{
  "hidden_act": "squared_relu",
  "norm": "rmsnorm",
  "norm_place": "pre",
  "norm_eps": 1e-06,
  "positions": "rope",
  "rope_theta": 2780.0,
  "qk_norm": false,
  "tie_word_embeddings": "early",
  "init_std_down": 0.0,
  "learning_rate": 0.00283,
  "warmup_steps": 599,
  "schedule": "wsd",
  "decay_fraction": 0.84,
  "batch_tokens": [8192, 16384, 24576],
  "train_tokens": 117300000
}
Each number is 500 + 40 x the weight over its row's rms, rounded and kept within 0 to 999. Layers, rows and columns count from 0. Numbers have three digits each. The size before them is the row's rms in percent of the matrix's.

# v: layer 8 attention value, 128x128, rms 0.163, rows 80-127, columns 64-127
# o: layer 8 attention output (transposed), 128x128, rms 0.143, rows 80-127, columns 64-127
# up: layer 8 MLP up, 512x128, rms 0.146, rows 0-51, columns 64-127
# down: layer 8 MLP down (transposed), 512x128, rms 0.139, rows 0-51, columns 64-127
v80 102:447412479545488516499525522501513454566539501524538406535492507521469585582444540501488482515503459564546521479407529530509495475541466472498475516476512460516518524461488428527522523517462478
o80 103:509508451616531473525473452422392469500537466527521444469391522477553494530510489508484534558441551575475531487482532479543530574572501462477488552485501489518462491487457449535531495538448449
v81 108:556523529458522460495547469473496545509540494481412541509430549432443505544522558461506464470493522530536478569557517463506503504486436511507473471508567510442530445510541394434567588428524479
o81 085:508482533438483458403478546454522452484428466423434518473531495499469522480499514565450518456491467483574514500511514506514527501436478409544485443543620493501569492517505515456503458478528520
v82 123:498569462459476462501485573523461520502458552500485552501508408575499463447585502525531519497426482340479530527480491458514502549526553509451553486511459484504482484469531631480433421490486475
o82 099:449517485536487443511575459440492643526474435511571516479523555506440458520507615459438459476400490404454506471479532501467487510519456500479515483581515520477491463473507538491458508499549474
v83 104:512533500533501435516553452470537582509488446520541487513489499485486569473452488518545493485491497409533443486549499516471545474471434511541443461471474457483508538479468566490474514502496480
o83 105:555450502508559530498471560433453535480489427470489501506477559495545530409430408489537522489505546439471496558459505495488477492575470510459508462481470472462548471434534463481456472516542457
v84 118:502576501564493474444482503525482462477464574499604488499483503532561461433509485528539503498526488478534477418456502554575508513456584490482445459518386453527472486587490577502535474505488437
o84 112:501480461577494531536460606453446465418448558531528486473502550507529522580487546533457533550531483486496558453503458527471498475477497559532457457529510424436474484529472546407535460582494438
v85 115:516531493562535465527447493504547419453441562479469501463529510452565538411539407547488411508491514399451466505543475498508487555482535484472522480509500478488563510484493605481440440512499534
o85 083:559552549510489520487488519507567548417442536513445482528540479555501483454502547547469462500525503439422456555509424462518557557506507522495520440473498502490496417378497532433513507501426514
v86 105:479464471458438550497502467493445490529517491493563562517443541476464501568456539476585459476553458560533548581460507407496556543545460461511506497508560520433462431469528415483565562547516494
o86 084:509490504475509457492484476435467508548477535441515550453454523472489578517466485509490470423464417475506460482542538493475536546531449478547564496500550532461502535539486463522499497518499486
v87 141:457460486485525624471475447503504477539525471484529367471517482539525547508427494531535537506508471551534511411422498559486433509497552525508471486491398495509520485457444493551493472519489533
o87 101:475570421559510557490447477547481536483561506517532494519437454530504462539430451544518476533594527452523504488531476491478522522499517468439524584482460491460491532498486578548516490526548508
v88 110:466461458550474503502567524507453485502563479517518416506471516566516551497494494468508485527474501509500543506523531447503497435466420489478436503463417436526577503496495564489495525408480520
o88 104:513535483520416461517497433483439555481532528501524499449450574524536455533500481424535574548502499487507468509483573483500469512561429470445536552514395536480457467525499514566522507496445543
v89 113:501524465504472445490514569502427590557533450479426430521489511554464517583460561483567509507456506476506511566492540534511518518542522477510470451491574512469422490480484524428514531467517535
o89 071:505523484536482488485505536568508521551485443455477550484529518590453485557542564538491459550503514529440520509425550514517519519577570491518470447461481519474449537468483540518498478444491468
v90 106:479513522464467524494511484517435515531571489520618560515417536552509449511491518478542462512526465519510556538473468502497517480563506477451480506542493506410466444529472475515510542518484424
o90 087:467549447565570444502491489528550500481522512496580485486519612516456547554500514477524534496505481495546566498432406471515462494536513485495547513463536492457513354549457535544519487551438486
v91 111:526471423575477507503544575506477532518527519457447549554424423524576487555492524465577544489446498457419499514425523429518513557486523493490497502491448499431457449438506502429484547505522485
o91 103:454420425523422447515508505515500427529570456508489556539490545453452481498587521537536508439561476535500448486466535442508604559489485457521479547508521517448504479531449486460471546477546506
v92 097:538489509560573518519456530487475484479551487416433536508481465500472497514491497492537497482448561457423477543438496443500442530489537525469496464494531384512491484482523450427510516400538558
o92 097:453486470497496503486477616509500491462494483495402528577511554455475528486510617537495533465549500443445432525510508560459466518533502494519481503477496524563537422511480474422605436448481489
v93 119:515483520493527453480506573487464619538545445487416479513454512548510539530434562506555534477432502455507494499510564529492511541509528506543467468526521523465460522470507483437517515406520499
o93 081:513480513490538555464511556451510553483485492475464528462484530518513552544482554524516483485483537509432503486518673543492491544522549506527468438493501463515449577553510516428484518496526466
v94 088:513480531524591471545471502495523533458480480469534571541488518453486438387569491507460499465485505469498535499464491552474453482518531502452556483525499531524491589499540418524518414505486486
o94 100:574456493501545505535565475500509444508463381574514545434431459452475509498486469481471466492499478532454415521528500487480448454436513506432486484561477469545476491486524487528529438526592460
v95 118:544504481595526436496511529488502518477525494478412453493477441501573563443461485506492495508478549445465415487551524507526488524420477506486473500494459500474533528487497569438450520454530532
o95 086:498514532492488537493476575537547462461423524441462451534527423575485451444505582556474549479502447514438479522509482511557546499499527544459401455457440484489524519457566496409525483523463532
v96 101:535471423578537543510496566463573504471482535448454466517507444498520533449556470495494427498504495461486475470454506507500482519438473537498542501463441502584576532465531561526465448495497467
o96 107:525484455423532478476507439384554497537458580485534490528424522523527515453479508493515482409546471540416494453493565507590557507474472533514501470437388435545501526476472454452447543522599451
v97 087:511441492467549508495508487512397469520516490494472460494568374551479497469454497516507528492520460534503482575446529538535519528592512542478459509494572461559466479499535528450498505489498526
o97 102:498506482475491513515506451441456488518488517464509313571510528499370497472461494554510495494569515538465475440494532498507443534454533489503450530566519546514482547519485522543451486510544469
v98 097:500576558584468485505500506481569495473507466523607473456484554458533525624439533500445415509514536498466532472504507481510531506495468495519467466502503466526492497519465584480483541463492502
o98 101:541524465568393471502577491552508472479601484517461487452561460511560523446514527563551429488549486477476492552545565542592576554538527482457455456481539484528549455528469579489515422506472547
v99 107:521463495507528504520500493491418546532563482521523408499477501593409475472466543476619541507504531512505512583441484479491499484548549489466517480498476507417500474452525413504535549462527493
o99 100:504418490504588572484456563552538546498471508517398483463436520503431519486492545438455478545472466515536495488514512513433517462529462532466514543453449496490522491499484469464534519547499448
v100 102:568511466610538490515471570475546489475480482452468566520504447480555484494537456512540526474442533419448507499447497417480483537482529550444566478497507491527538502405550562439483483468528501
o100 093:553503466460523428530523525477552513530474499455444503547529512536476515467560492510432483439522471479481488540535525497493561513480482494451497459469513556537467470435540601373508539574561502
v101 111:489469514456545469480479450496542450484475488423354497528501565499397528415546510456529449475473513546475533555553481540456512520514441488532509506504567551411524449495489452474519542508513550
o101 108:472504539535521583425412568498590485507470492448477535533518451517495499467539477434517496471494505539509461565509524472556521535467475500530561444526512434530497481479470513469499582504484492
v102 106:456529511492490504490520453512498443499486522460422535483499573507488525545511525489470503514426507516510521525408499545504514497533513479514444498517510462462510420484542577509539468466478451
o102 097:438553495519494485529544504486562476532436444505545455491473518432446491460496543464412543538535501508498492482518439489510510499517524485476515474510566449471525497469418497531521476514401460
v103 119:471438528579589469484498501480557470479519510522523435511490604442500490371568448502527522481503515495522520534529501450457463426494568500493478502500414432402550482521489485516496473505519486
o103 100:483528529556547589453498526513582428498501492528494473452469462484448504510481518509536511516551555499552446563502501454469494503450517518405560471523481486480501495515525495465511508505494472
v104 129:480531494491546525538510553503490541511506459513570598539501487481505463473468506437467599490544531408521489507423483411489438400442509501536529635485433480489442490519519527539550505556508527
o104 118:507526418522480596518552556496531520588489433522439487467546538498482503534506558464460535519536469472511475490524494460453495478556455450573473529507590436433571496487507501515532479458552533
v105 124:507496548513551392480514587503487539504502474501467515533469464550569441546523528497472547486445514423500481560521538547505542475481551544506512517521514445459482491430531506460499491401484474
o105 114:516427485446547512466506463474436541523569522558510453563525543508405458463512527466486526487541495423505483508535609546533498558517557556477510489495535489507468468500457478513476499491444408
v106 114:478549515501508498488462530481563464495501419461482551514537540433548526495498443543574496483534483500511534467480496452503476418540501439514556518538565456473511442539496498474553446504518623
o106 117:545572495593523504499493479451515470581540503499515549576605503495504534564509505511525440404498481464503482447453514514436458456525476522542515448527610479449518459518514469523505491450498575
v107 107:530518536523566469519496424487530488474534496520445526481539511483406540436540443540437519515542530519542424462544478549491420453487427535478509546485508517536557553565529470534478488463498501
o107 093:564612594488465488463521533519597542468464462494491500533471488510527508431469561520443547523571532521544497546462421516519508478453440545497467536492460485550561451453540455465485426509480469
v108 169:502603548492511541557457509484548512477411573470472552493549504549487446504591520434456509478516528478490536464474489474544529497507509542478532528477504489578434500469556564532495478518464479
o108 103:519549555520513474506531489449452502470455478445502497488527524476478453465629560473489421431556533524510478487502525466482491511511461472430548437545459536511502434485528467515462498466463516
v109 110:524519565440544462422490381491535562508575496523497472480514549517478532535480506522493479511516508534453498387560475597450508496471450454563468498515428520512537502586428463521507540468515535
o109 106:446583545489461504447427562538576533472519494446484438475521480552566438469423445492531517492529498532536486520484488535571480511414478485491484569497439514516508497471481528534479515477445512
v110 098:492496530490470509530501417502554455459443498529546492503536540509452517556502489469447455519547469553532498430489477570503572434507484477552527519477467516534551551553494473590564482505497505
o110 090:418576499516529465500498474521441414416480491492401529491473568443515449501514445487525492524503581537552501515558489521556555508459539502517493480453486503505511463477532507571564458519541457
v111 117:498487473461481586503499415509499471517556534525581392459531572515562489542374531527465510523585512587502449483429492565509509558497439507518476465482478518539452522566458445549523523548490490
o111 093:485473522495540590440508554535484487530511565573475499501469503477520515479462487550539524470525505514504534502418469540529531427575577583556559475531431499518480541541510500543503470415507582
v112 118:499445498457472545478505426516497445506540515536608393461422431524496472457415559535517428507509523540487416503521472551502520517431527526524502443501433514519495482520454498540488556552496469
o112 102:493520530500467523451495463570494497411486546496495501449449435482480470467456529571556534480454516518484557487534451635497467467427505513475533528560493511471497491522472446534420483500506515
v113 111:495378504510530517511468639482523499519476492496533463519529464508525602431531444502445466505561478472499474464448522487476461474480496524477523535479450476523528556468504553552451433481464557
o113 098:583520417535489567463468437403447544576529519483482489460540464483451528479431489496529516527575518489459489479528514442545493461513496524499486520476434515440497452495465444546464490516548491
v114 125:452476479478500507518454498524497449521493514510532409462564553473509513511477458544473515522516472552538523466498487594517461520550505468475503508492532522558531528523436498563485438558475577
o114 089:471503529445589503526454467526449513476570525467499556480481453483515465498419457572488434494511468528483567488484440554472517484526482526496482554578477582533510562417509419483496473542483510
v115 114:495463516481552559487487465501538503482483454494519412492529464578542509454465465529479536495496502517502491359460505573467452442479499517504504533515372508565527570476459536547462437453506571
o115 086:484506431533529515582458440524474504469526450492553499490511485541547450477410442506494480462488486463471466518503567517426428519471504551470457595498406449508496505445555511513503504507528499
v116 115:490504506514544506526453504496505562538578450508653500506410476554553484449488494533521501499525500443539496426465497501476431533488566525478505461507378510478440537439481515520497468484491471
o116 102:559502457514608580489460541531501507465470443527537539508449476574430460442484538479477549530515513460536521514501517576467497500600558475450506451453483532520476459498509466520510464481508478
v117 117:493504481483463602516511420507526433481501518531646514492493501484497462472489476492490399524578484539491515514509439437496506486485475495497514491470450489518509474519482501562483540597476446
o117 079:490493512503477487490487422445476496520545523528586523526492514459500497460492444522526522495515445475575495499530355484482455440497513461491565524501471544475539416534508472564459445564500555
v118 113:532534495500518505543540534493418532514616528506511574539464448597518438480464499444509478521528519517519462561541535467518461530473450574473461540494444531521476536519471463481405602415480447
o118 103:474445445440566514446416508521515533497531531527499542476467500500483494507439562510565545487524492518493474470591512454518530605487513536495450487478473469544485516548504496432509461487514456
v119 095:527540525494508514519514431510468456501544550527552493491500615547465448506595531489455515487485495544541605537474486496520523508556515531451446490533475535477513460550580389541537485482473467
o119 086:517433513474529515449562424513522541499518503493483573465496520487538469436574551458456501500453511533520510445494460451477503455521527472415584525550527522536479518531543560569573467491590544
v120 103:505482478606503471515529494505518449513547466518510520546460549496445558489424490517499517505507494393594509517538477457495496475507475519501548515410594509522535490475469477483539546565490452
o120 097:555524524503493489463515450456574483498497541510503589546445509546499509490488519483508549532522494522493471566388522578486544400489440496534487498487498439543533487523566494467491437496511540
v121 119:540544487540508433484557527497513512486550507501467460518444406559539432509537514479459474506410504408493473532541520525526524475447461536471438511509455478500555494528517612447457559392493464
o121 108:455451443542497492459541542465497506495556501480569473471510544518486429494559567458504548484466481478510480488557493548538474514408500517463479423507472505570580493524476539427470448520472493
v122 117:514415507597533465513506525472497440466483547592584433499500555536522456483513444549485557516547527529516452557503479513446534475585465470467524521495448459484544510527514428552468480492505438
o122 093:503493521456528507437483507523527496476514486625522458548437504513544555432527514561591590489536534538574501561507418465459475486516465467447490482496492467485523425521496499489477514463479449
v123 104:493513563476454492521503580510488496529501507492516677533453499475478450524575507467476508488504478502558537580495479486507515478561513534480533506528584513486426492506558444514574536530461437
o123 087:516473469505454465438490481553459516518431529459549524476499575442456505520526480419453523537500540499495521537518465501519458450516514509549549493515583502508541475522500486517531425470465424
v124 128:491437496553551579563515496480561499496555447521585533566456433459501510416465514477482535490486486484470419375514457472430490469366445486411501529509511510604513522463501456511511513548508487
o124 113:521470439513586527519461464569444484497555519516518547504476468470562501497447566480499595503481510437515507487466540400469530529420466517546455486475521497545483448516541436516543484575565526
v125 104:494467545461530454530469576497483603540522470520547621526475472570543497520492455529496511491471488401522496467560518478483480517482498547500468520486416502527493543448529515504430506385474499
o125 104:511487508464498481498526489454439529519524499464519593516523576464524523491457491470527493512578537454571506504551575530507429580444503488502521525495487550494424505469499550541389453542489477
v126 108:478414464522549563515473460493477456517473479462538410472410542444529500464448485513530429480488486516493517479537516470530448602463583505553497475487534507460503470404455475518466478568537532
o126 098:458420459475563529451512481547510446520475543497486451489523484482541499516505483517548466507513442506539506411480562546418472536508531402426518542478488491501500522463456539461513498506480482
v127 119:524539520577460435481482502496512571502531513496489585511449467439548530585498516495537530493517527446453438525472487468499546518461521476565502497525518490395458438460529494455516533492523487
o127 103:476434456556532492532555607542569475525515536458422500527486418437479568507531473508500498516462500414508417536453470549454562518526448531485482525530493485483465494499431481466535512480434462
up0 112:533507467524463483441509466453520450570544544474451539487505511509539534632474511539597515538554510455550502506490528543490510472484501494549461548589459544409536455532483538513495489505478448
down0 116:461561479497543490545501529496479580558492422489461512493521506522515504425497536526451515585462488537516506445427481481497481484556505466492532499502514525491442565508456590526470458432455493
up1 085:465476487451532527463461471477494465477496448452496502437491511405499520509441452563614484513452513503497523533574509511527433528435567534505513509567428501508515480502492522544504466426532505
down1 088:530503453506572497520539546521444560500485544551473543454524542580452501518508512524423506466460506365482516461471434513550519526512562600484512433520453483465452566461450530542430417475492527
up2 117:516584490505487568498567485367563502570488449494506444557446542515500511496519499468468528541478475442525511498518524501517452509495517480501491459520533486408473371514444464462464461505387522
down2 110:465493454484408567514509459447490488542505484526477488458490489498547512511505534485516504425455554545563449463515562468529496557555464447477404483427410487480524464512490476522541505514473523
up3 109:493466389502525518557599461484463477527516531479538606567489541559532500497527502544514491515524509487475518523483513523504411491484609507547502484499535425440493467464552488471521423528500413
down3 109:455503453484467546512523443468418462458496431511475540506556466523497515484511505516502453483474559523475534509421479448499518523450491479548570489502449506445463570485489498469470530471559461
up4 102:476449497517529524563488501407436495519481429520553493508481606483480499560461500486514520518560480460553477485544520460421505532514585499559433540479536505450442498468518488504529486471505467
down4 103:533570500529575530527470553492453530517508528493509522469474470563573422499513530507491461459546423455536465529518510514492454496531551494500465521504466530505523478547548451486517434432575488
up5 105:539460597478548496496422529444533451576542522494493505486491539547500477553537481541523465495484487439532564512619508487520501532495529488560552455536489513547548450521482491446480522516515544
down5 107:496480448470531589511541441458445516558469565494454460483554466443481405457538470523534497546522515470507500477561466509492428529519555432477504484510506517519468447527496517537554526537499525
up6 107:553495537563544487439430439429564567600495480561507471537427544471502500492546452515574479497425511447554494503540484488399466421427494508572510460493440513494482484484526524470528553532523546
down6 103:547447566519516509507550521480519552474541450439461454510524470517490503457559577484538502478519505555548480512447560535549508528499466513441537499479509444405520514495562454513498550542515428
up7 107:507524468519564478447456551420527483516480555496617441489514514439462486546439485515472464545528515541502509479472533471487444538478454521558472478514508533446453488485491487454446535503517504
down7 107:419566526540528476466520489527462521477507486555549496528506531543450486546496482508458504476572529448519565491517590456534541512535521525481516474478653521471405521533526563560452465536505438
up8 099:575458492534545531493473424511474533528518491539518548567396555472525503564489511589498502503484442449480522460484534545439493468481578441521459491563494458550449509534508450417529494589500447
down8 099:522509485559498438499456458470463422459465477495445509585462539474490575528473528553509490514514455543498523479497490573551503539478528540540444502496510526444455530531491522434514482473588493
up9 121:500510560486505494513405513434540550497550516480515544501550503473454505449507500507571448542483491492454594467549490498506426449462494446592457500558475508546512475493484501439543531494434520
down9 121:465515444533517492450523432477547470498527516553443520542539452531468469481507408496551447480573518520543524520529452533462501470533415420478471508467546444476585467511452462526543431474511415
up10 097:531539516524457485517485526527451489505518503457478467596465467574517464490451495580492499561461454447526583421541495525466456537481521507602518540520480500530497433450501565520468515519429478
down10 098:497455496485467374403470526507474531492513523529510465527459456521549488436459461470452472473530514435436465534523472467480504575512558409458526497495458525539503429516520540434515533580541451
up11 104:466571469493529528568527543480456523472452501472460458492560543580493395552526567479488497551461495550435587565505512521442420463520524481529458508552450512532473484533511541501500532567497505
down11 108:503412523490562451444544487528502463555529559498565504520389504521450515509450453466536501458483478441561537475502504565498495501476535493551451448531529471478437541542456595515534496530493498
up12 093:530487478456543538497540487496482407515552493530515467494386511499468516477489530461523483516576412506516457489504479504483429457447504476518527411477519448477506533513418485442431533474467482
down12 095:474493440514533515530558535483505516537583480483490451485521472521554523509474493533561554519571489522508484530498491499480483459476458501495563465489449489461499534481504604481520505545516450
up13 102:530521509470541509488456517433535466509518456423568501489479547490485448500523463520495467606444509523529457533535567505484468546479447505456507506501407439478463506474535482422439483513459462
down13 102:472474561479463507512482503503535521460492498462504505510446541542597466508556482554493525499414535375584437468523542531511443475455430473486489445446433536509485457515448534494538507485535546
up14 096:492492493498497559538524434485477480524520423502520453434413558523486544434514515469541472480496461498535491520506475471503419563507485549425494442498440457485446379492541541549532517554494510
down14 098:624541553543554473438452517437553490446478498461507522490507516523489505444520496530442542446476501511493504542417508513465486505460456497512565490509498447510457490514547445518520461527498475
up15 087:504559525504522463534477563524574491485471487486421498531549464499533465511541496515454462541516472485469454508483530479498509438423450514514488475473497486525537509467525547405541560478444519
down15 094:406448465458436503537570499451522498563467496504574529514466522497500540493484501451478511481546448569528479460486497443521485537550522511522511561443476522465416497490445531515465533500490476
up16 096:476494531473480528515465488489539428517489504501522434510508515426528516491481485483446422524484513477530519510518491506466506471480548461525519491474536453516432490487429433519407534501512518
down16 096:508532495490518475510506470557463520460477528556517485580475594448475517572497475482588539504509524502475537572550575519512541537450519482445591456535475491491510553513496416515475493484593521
up17 099:542550510488494475519525493445562416519514464524563466504507503529569497479530482572512476551520504479481559523469538512463553490497501528435498485494446479573450500496453514516440488493472573
down17 100:463482461465487587530437530504565443456545447509473562436498514438442540496489483504515431539503547521468487500498412497543526492475528566466531509442544450466524430502494521494517567535491474
up18 115:510505497477511481521511460501500537560527489410498561518469536553524536548471524482506460488445525447471558475520494491520511503474525454557459452508533517467466419506553522487501483574461521
down18 106:506431532487464498477478490583513514518467558482515482524528503494495502516510471542498510469514524470535499528594517565480492529480461433491483448459510507493543562561466547527502526493511434
up19 092:538608480464459450432585454469411489467539500534568454496485479548512493506506467489478593506486474483535478513498531507444487532369500426517480487505506458524487508549491499456502487534465496
down19 096:470546539488573454536546482526432515483465536535494390459492483469465463469533464477445544484472483496510470496419471538496520513502480536541550565400594528457559454489550503522530563399535494
up20 100:487471492465441502544410450453493507546540516479518520518480549511477527490517514461542530517491447548436434422538585445468495522462465430467489523526533461581462446506527509491538476515547462
down20 103:400507598505492531509552509405494459480501476502509569570459450533470479464526526470479519525446522516487463550530467514479568498541457467386413477563548499552474504449464501512506438541505474
up21 087:538454466424509525525413537455445535547445467446470491475524494561446526463511535513466464500524467523454517521497571505540430565512504547508452525535433500483507461529484428411531517489495422
down21 088:520579512610532482525456496469540468447484495507470602487496439478533463475470592510598507437527510543468518498433404518485511463510471490484516529513519590515476525478502542468458466537467548
up22 083:556523506583499576484533456536507504501527511568534492480444550509443557530564557532503565532531509550503517467469457491476477493479450461469487444455526510485504413528484455513507466495507502
down22 095:451540528462503448446440467528459504464569548486505524518553526497515625598477451566490461445524530460535450386502476481488495510465499535544530472461538502447462594545462494493488461471505485
up23 028:506539513501485514489473466418486515547610488454467477547474485508434509543512526529566433576493381521545463513506520529462483453451534442508487435584473461576492491531502502477482515559376541
down23 024:466500530497455529513518489491486501494450517549457471500522445550525555493515517480445456490475493490508518500490586523522570487533476454559638468479457493571465432461499569465516509487471520
up24 100:497463432505462522447537502514569530515533412523541487483414476465473538494439433534515517591397490506555450502505538561462511458488482545531489522523491565461480447556450552529492480482421512
down24 097:549512523500469525521481540537523492466458484527502510561474466434488524460452469449472578463522488487524511536473508536453523524491489463482423528573494416545496476484456483478541453452517525
up25 115:492523522489469454450385498442469558556571497450488501559551492470508458466473467473571510519520473572503501433464531470516496433444565458532489484502441577524569455443454445527519486528493445
down25 111:438479457455559506484550552484506530497560493505519445509557482513538507485470428511437478530471505471538511527463494525534450464458487540476517451489450557457468485401505504476537506479490371
up26 116:481496437577394454442537450506501460560539455431485470484444522461539511503549518560551469497418439525464471508580507476475500527424552528519464450496505512470455465506518519477437499464469491
down26 102:467486479535419490511507440442451531413478536537521431446530473469505528544506467557471480446498523505538508489526533486490556476509459416460494523493529517448489466486483523464536437473503483
up27 091:543480444484551573508432491434498528521559555501550461500456556449451425505526515473512540533526443515471537447528479532422461454431483547515525497556512468469472521502474435526475562501504563
down27 090:500518490518509531543518521524435490510438480510500427501500531444441446497461418463620535406534489488531479543512495512474493494508429458473584518479546461484519558513459470535468531526534535
up28 127:547489575478482522458570482394576507544502531531476437652429513505425477484524484529487555509507484465546464526563512445484528445376526495498474437524537439489523470561484462401451489534472485
down28 126:526504522436494499501512418521529545470451450554460483482541507500519458461484451417471596525504533463515465531569486440505470468526482515470474473478462475528488492524598502543499411454539499
up29 115:533502430523531489525538471489511447475495459526479497557462557491507482474499509558466535470481502488519552533510511484526521460476483449546481492524460474508432498502526488407473525550532500
down29 110:458500455509479510506492580494549508458560501502461446542570500569534461463510491506450462437487497516485511522466401558515543515542423489530510483450474472521553583522475478559471461498569431
up30 113:503519502524476503537484520345476529476499440486479554536476523458471462483444554481579489524577477524448450526519487429424490473509502476514469485505607532532417481461566519452482513511512475
down30 102:514514530470536462483473446501484512483467466527450536476546482476482493505537453487461458456477470499553504421567447500463500509440494498486538553492533557457475523554421556544489466473529552
up31 083:543474491459515559454516475520545516452444440538514503480528453513471480508481511529517452493519542517413497501433461511416520446432457537512474540490486578480431460463482423457502501442512518
down31 086:472555516534503522550527543522554518544462468528476569521401524469479503490468514454527518522493556511551495469471454556472473547476417472527495494435396477495556502466509518509526533575557447
up32 090:510464465583511575445501497485460423548501527406538480534384509589500556503508559495513477480497453502526524531554509532496462482431499494511491468514475441516501426576549486478457463519508498
down32 085:488497493509537440470506570411526479515460526423544527474553513499510467536560505520543462472440472538430486495472463473481529500493489436562470529524591427492544523530472484486529469421543468
up33 083:539436495526534528445463518448574515504552525467505615476511578491448548505518536473548540512537480551520508533514525537503504525465481505483529479499530467537472535615478457483519499549508447
down33 086:485492486489466511472485528533482530485500502493514461547486427536626554451455482545472453519514515517435511433471460466525536534510505532529452459501468480443477518471457552462434483472493474
up34 071:445487534550468517549460486466508492547516466444509457477521553516450533519524518553457530537487504571522552501504560484483483487487529411549444487465528462457482490535430464433521468491431541
down34 065:473439502515493470505476573551494500446529539496516527477521469436452550515511482385544509483455496499570486485478499479577481500554521488426551480547547522465545568590463526508543473557486510
up35 111:498514417478482526482464515517479542606633524526504544582473537560438513508507508509559486509487430475519519493519589508509490453458567520560426490478482464570440472519521510435452519585467511
down35 109:539546504485542473538521563577521548535524466476489530539501555533442455527506502558499508450544489448498518442568576525511539504487519517493493538498487506523513522479416405508449519436536508
up36 088:557558557440494472522474419419476458535513417525555478520496458541536425534478533536503464519495525540472494485569464491514523477524561458499448418562511451522474507462500462456476527454496495
down36 090:567467508512517472448549526496501502498537489453485509477443487496555505520461478431428540463542474459573464465527476550518468494517506538387488502473523442518516391466478478527473395490475498
up37 112:512483416538464503453516483506491463539583444504482553476492420549478488493486536509521533475488507497522585519534527528479499452522520456538499439474477475474425422489490516456510484540496512
down37 111:538511443530517538569509474478493497557508453502486487447502456531499504523465445469535549446524487495525545457409517491488498539486475518544601491496473467430513540517496562531486452424392420
up38 116:476505437470466474499506569494543472510520467482525478541497529557531575450529562546480465505437500472505538416486506508402488430501456531535496458452462378554502498500541503494505486581453476
down38 110:537467537499482499479497457498491454516467505498508497474493524536492517583527466502514531451534464440537502510505553474546470544520543445429636511446447493534529444492491489557514494534432534
up39 098:476555517426459540455494525521515509542572537522432526504409461519447515542456526531552524528486520473452575524446532497535553530454583482538442504529420451471418467510526492509486532579466421
down39 100:565450503504547501501559545572549486519504510520500527502578554441466543542585494453441489423488538494484481482528542526547520481508520532562433492499586489472495516542473494542479493467521496
up40 084:479485467494453492491529455437524475538469504461474450560569487511429521490566529509495477515572451417534419462542511466499514516449498487518491492464528540491491520450473470527531549500534533
down40 084:492483489459477580466492482512493550454508448487523464518505431467530533516510496507504495460507504523453506498520449495426477509462453556522558523542446524464466564557487437509482528515458545
up41 097:552553498468503489498540512470521494485491464488466432464585480504518544599458495499448479503479483480522544532555528525544474441497548522537480531496566495448461413432471459503522551480498503
down41 098:476475448474517508469568442528546554550529502439513523484479496458511478516525531487511515485491471503464501459515436529522545474526470457551544548463490536511462503506449463575499541529579487
up42 128:518569454463508459473528466478472512528514493458515498472563565551500438529453496563567456542487498544461547502474610539527463539522496462463499483436461476481487373569460444538486518519444503
down42 123:556482528511505496496472549576523496500499475489498458442548519542431485454513515478499478483460502479526507552484557517470488515560450525419647568518549520515527457479511500451527518526403465
up43 091:455518468535500458495475441461464407452491487462483453467483462497529543459515460490498433504508468515461498485470477469515507508469517536545533516435507555437492404504571441553541459449491476
down43 098:525533508455476382483551546573470556485437477498533533484448493470519497495483497470397509422550540592471459447482485565484493483562536466549588541559474544452591536512546509524532549553516450
up44 085:511576511545490500509517524509570474494576487449470515497536479472477472494522469506544514534508501432456557527589493530572476471357496505537490504514558448588579444476542459466502549494463490
down44 090:506505527456540501501492450460564538549399504497536516520495417546529493501485542536479529502568520502471536554494454537523492566552514477436539514506482554415507511431545522485567473489527507
up45 130:497520500511523562461436505398497573552515438499507449504466493560470449503492503469461446555456419468512598474540516504506450490482566505552536502549511519550496528568391532487487483491446525
down45 123:494460519518465534530520493472514473468538460488543506504458534519470586470557456486451501479490512544446454498474558457513489458535508485449498496530494465483474596494547508524449456479506494
up46 101:565561556505523500511510466512508506446592489483547490485584539508524433485540453459553498559542536555448479520435587536518458479475481556448517503525513445565451482507555441518488565550488456
down46 103:465550577556478464512517534479511501428524487483493511513537530477562543540554484508470485512511521503530446458563513517439527400476552484490539530519502502465473416490547570454568471531525482
up47 103:538581503442514540488390565482484509485532453518521501470473552495513460466513512522597435491566436580500465492463517490492489504413477509517471482461466530569436498559477475484444469455469491
down47 104:457539530447512508568496523510515475538407500537525480447518527548518484526505535437488508471511532501517429469490420492537522488555509451497577552428501500505552450578470523483442477497455504
up48 091:497466455495498537502545484464460433476501518505476499562483538452444503442512518507522485503489476622477554557446492462554449489445555472513498501452507473481479420454425427441477524516513510
down48 090:486489480494545506463518470496551595537513548542455588557547443527457479545537407494451474520524519526454533488561502414522560539465515557561595482555506553502496421457480484477466503483507535
up49 111:453525449527477517467504506428559512586539481449465563525499525449475514496478450518455482540463493491468517567553519532498519536437539476532481517538438524564540457435442466519465453520490534
down49 102:510519530474468451480520448515480510473547493510508548506522529486509596504513442499448470399495493467499476510445543568468475513499477515538407528503429527517519587562486478490535469554571433
up50 032:531533473502494529524425466490504536554463453435499523567481557521517543522495484506471494562508478523459436510546549505464490493403532483520532422535451459532463473496502484410457534469401478
down50 029:484521496469426516519574473562526491483506503410484448481540489530566469528656490479500508497529520427449459543477562457542543471551491515508466506464485484449555542480486502442564482465496497
up51 101:487454515442465480415436466454543516498494440540530436497468545444482558523463515523512500537522479504454460437529485469458516477469496475570513471475513505512441507571480441470583514516483465
down51 101:443511543440559511512534477519515495500437390579459443505488579463506539450511486460481489554539563497481517547547525483484500532530535573500626480469475545592460463452496496501475517469485478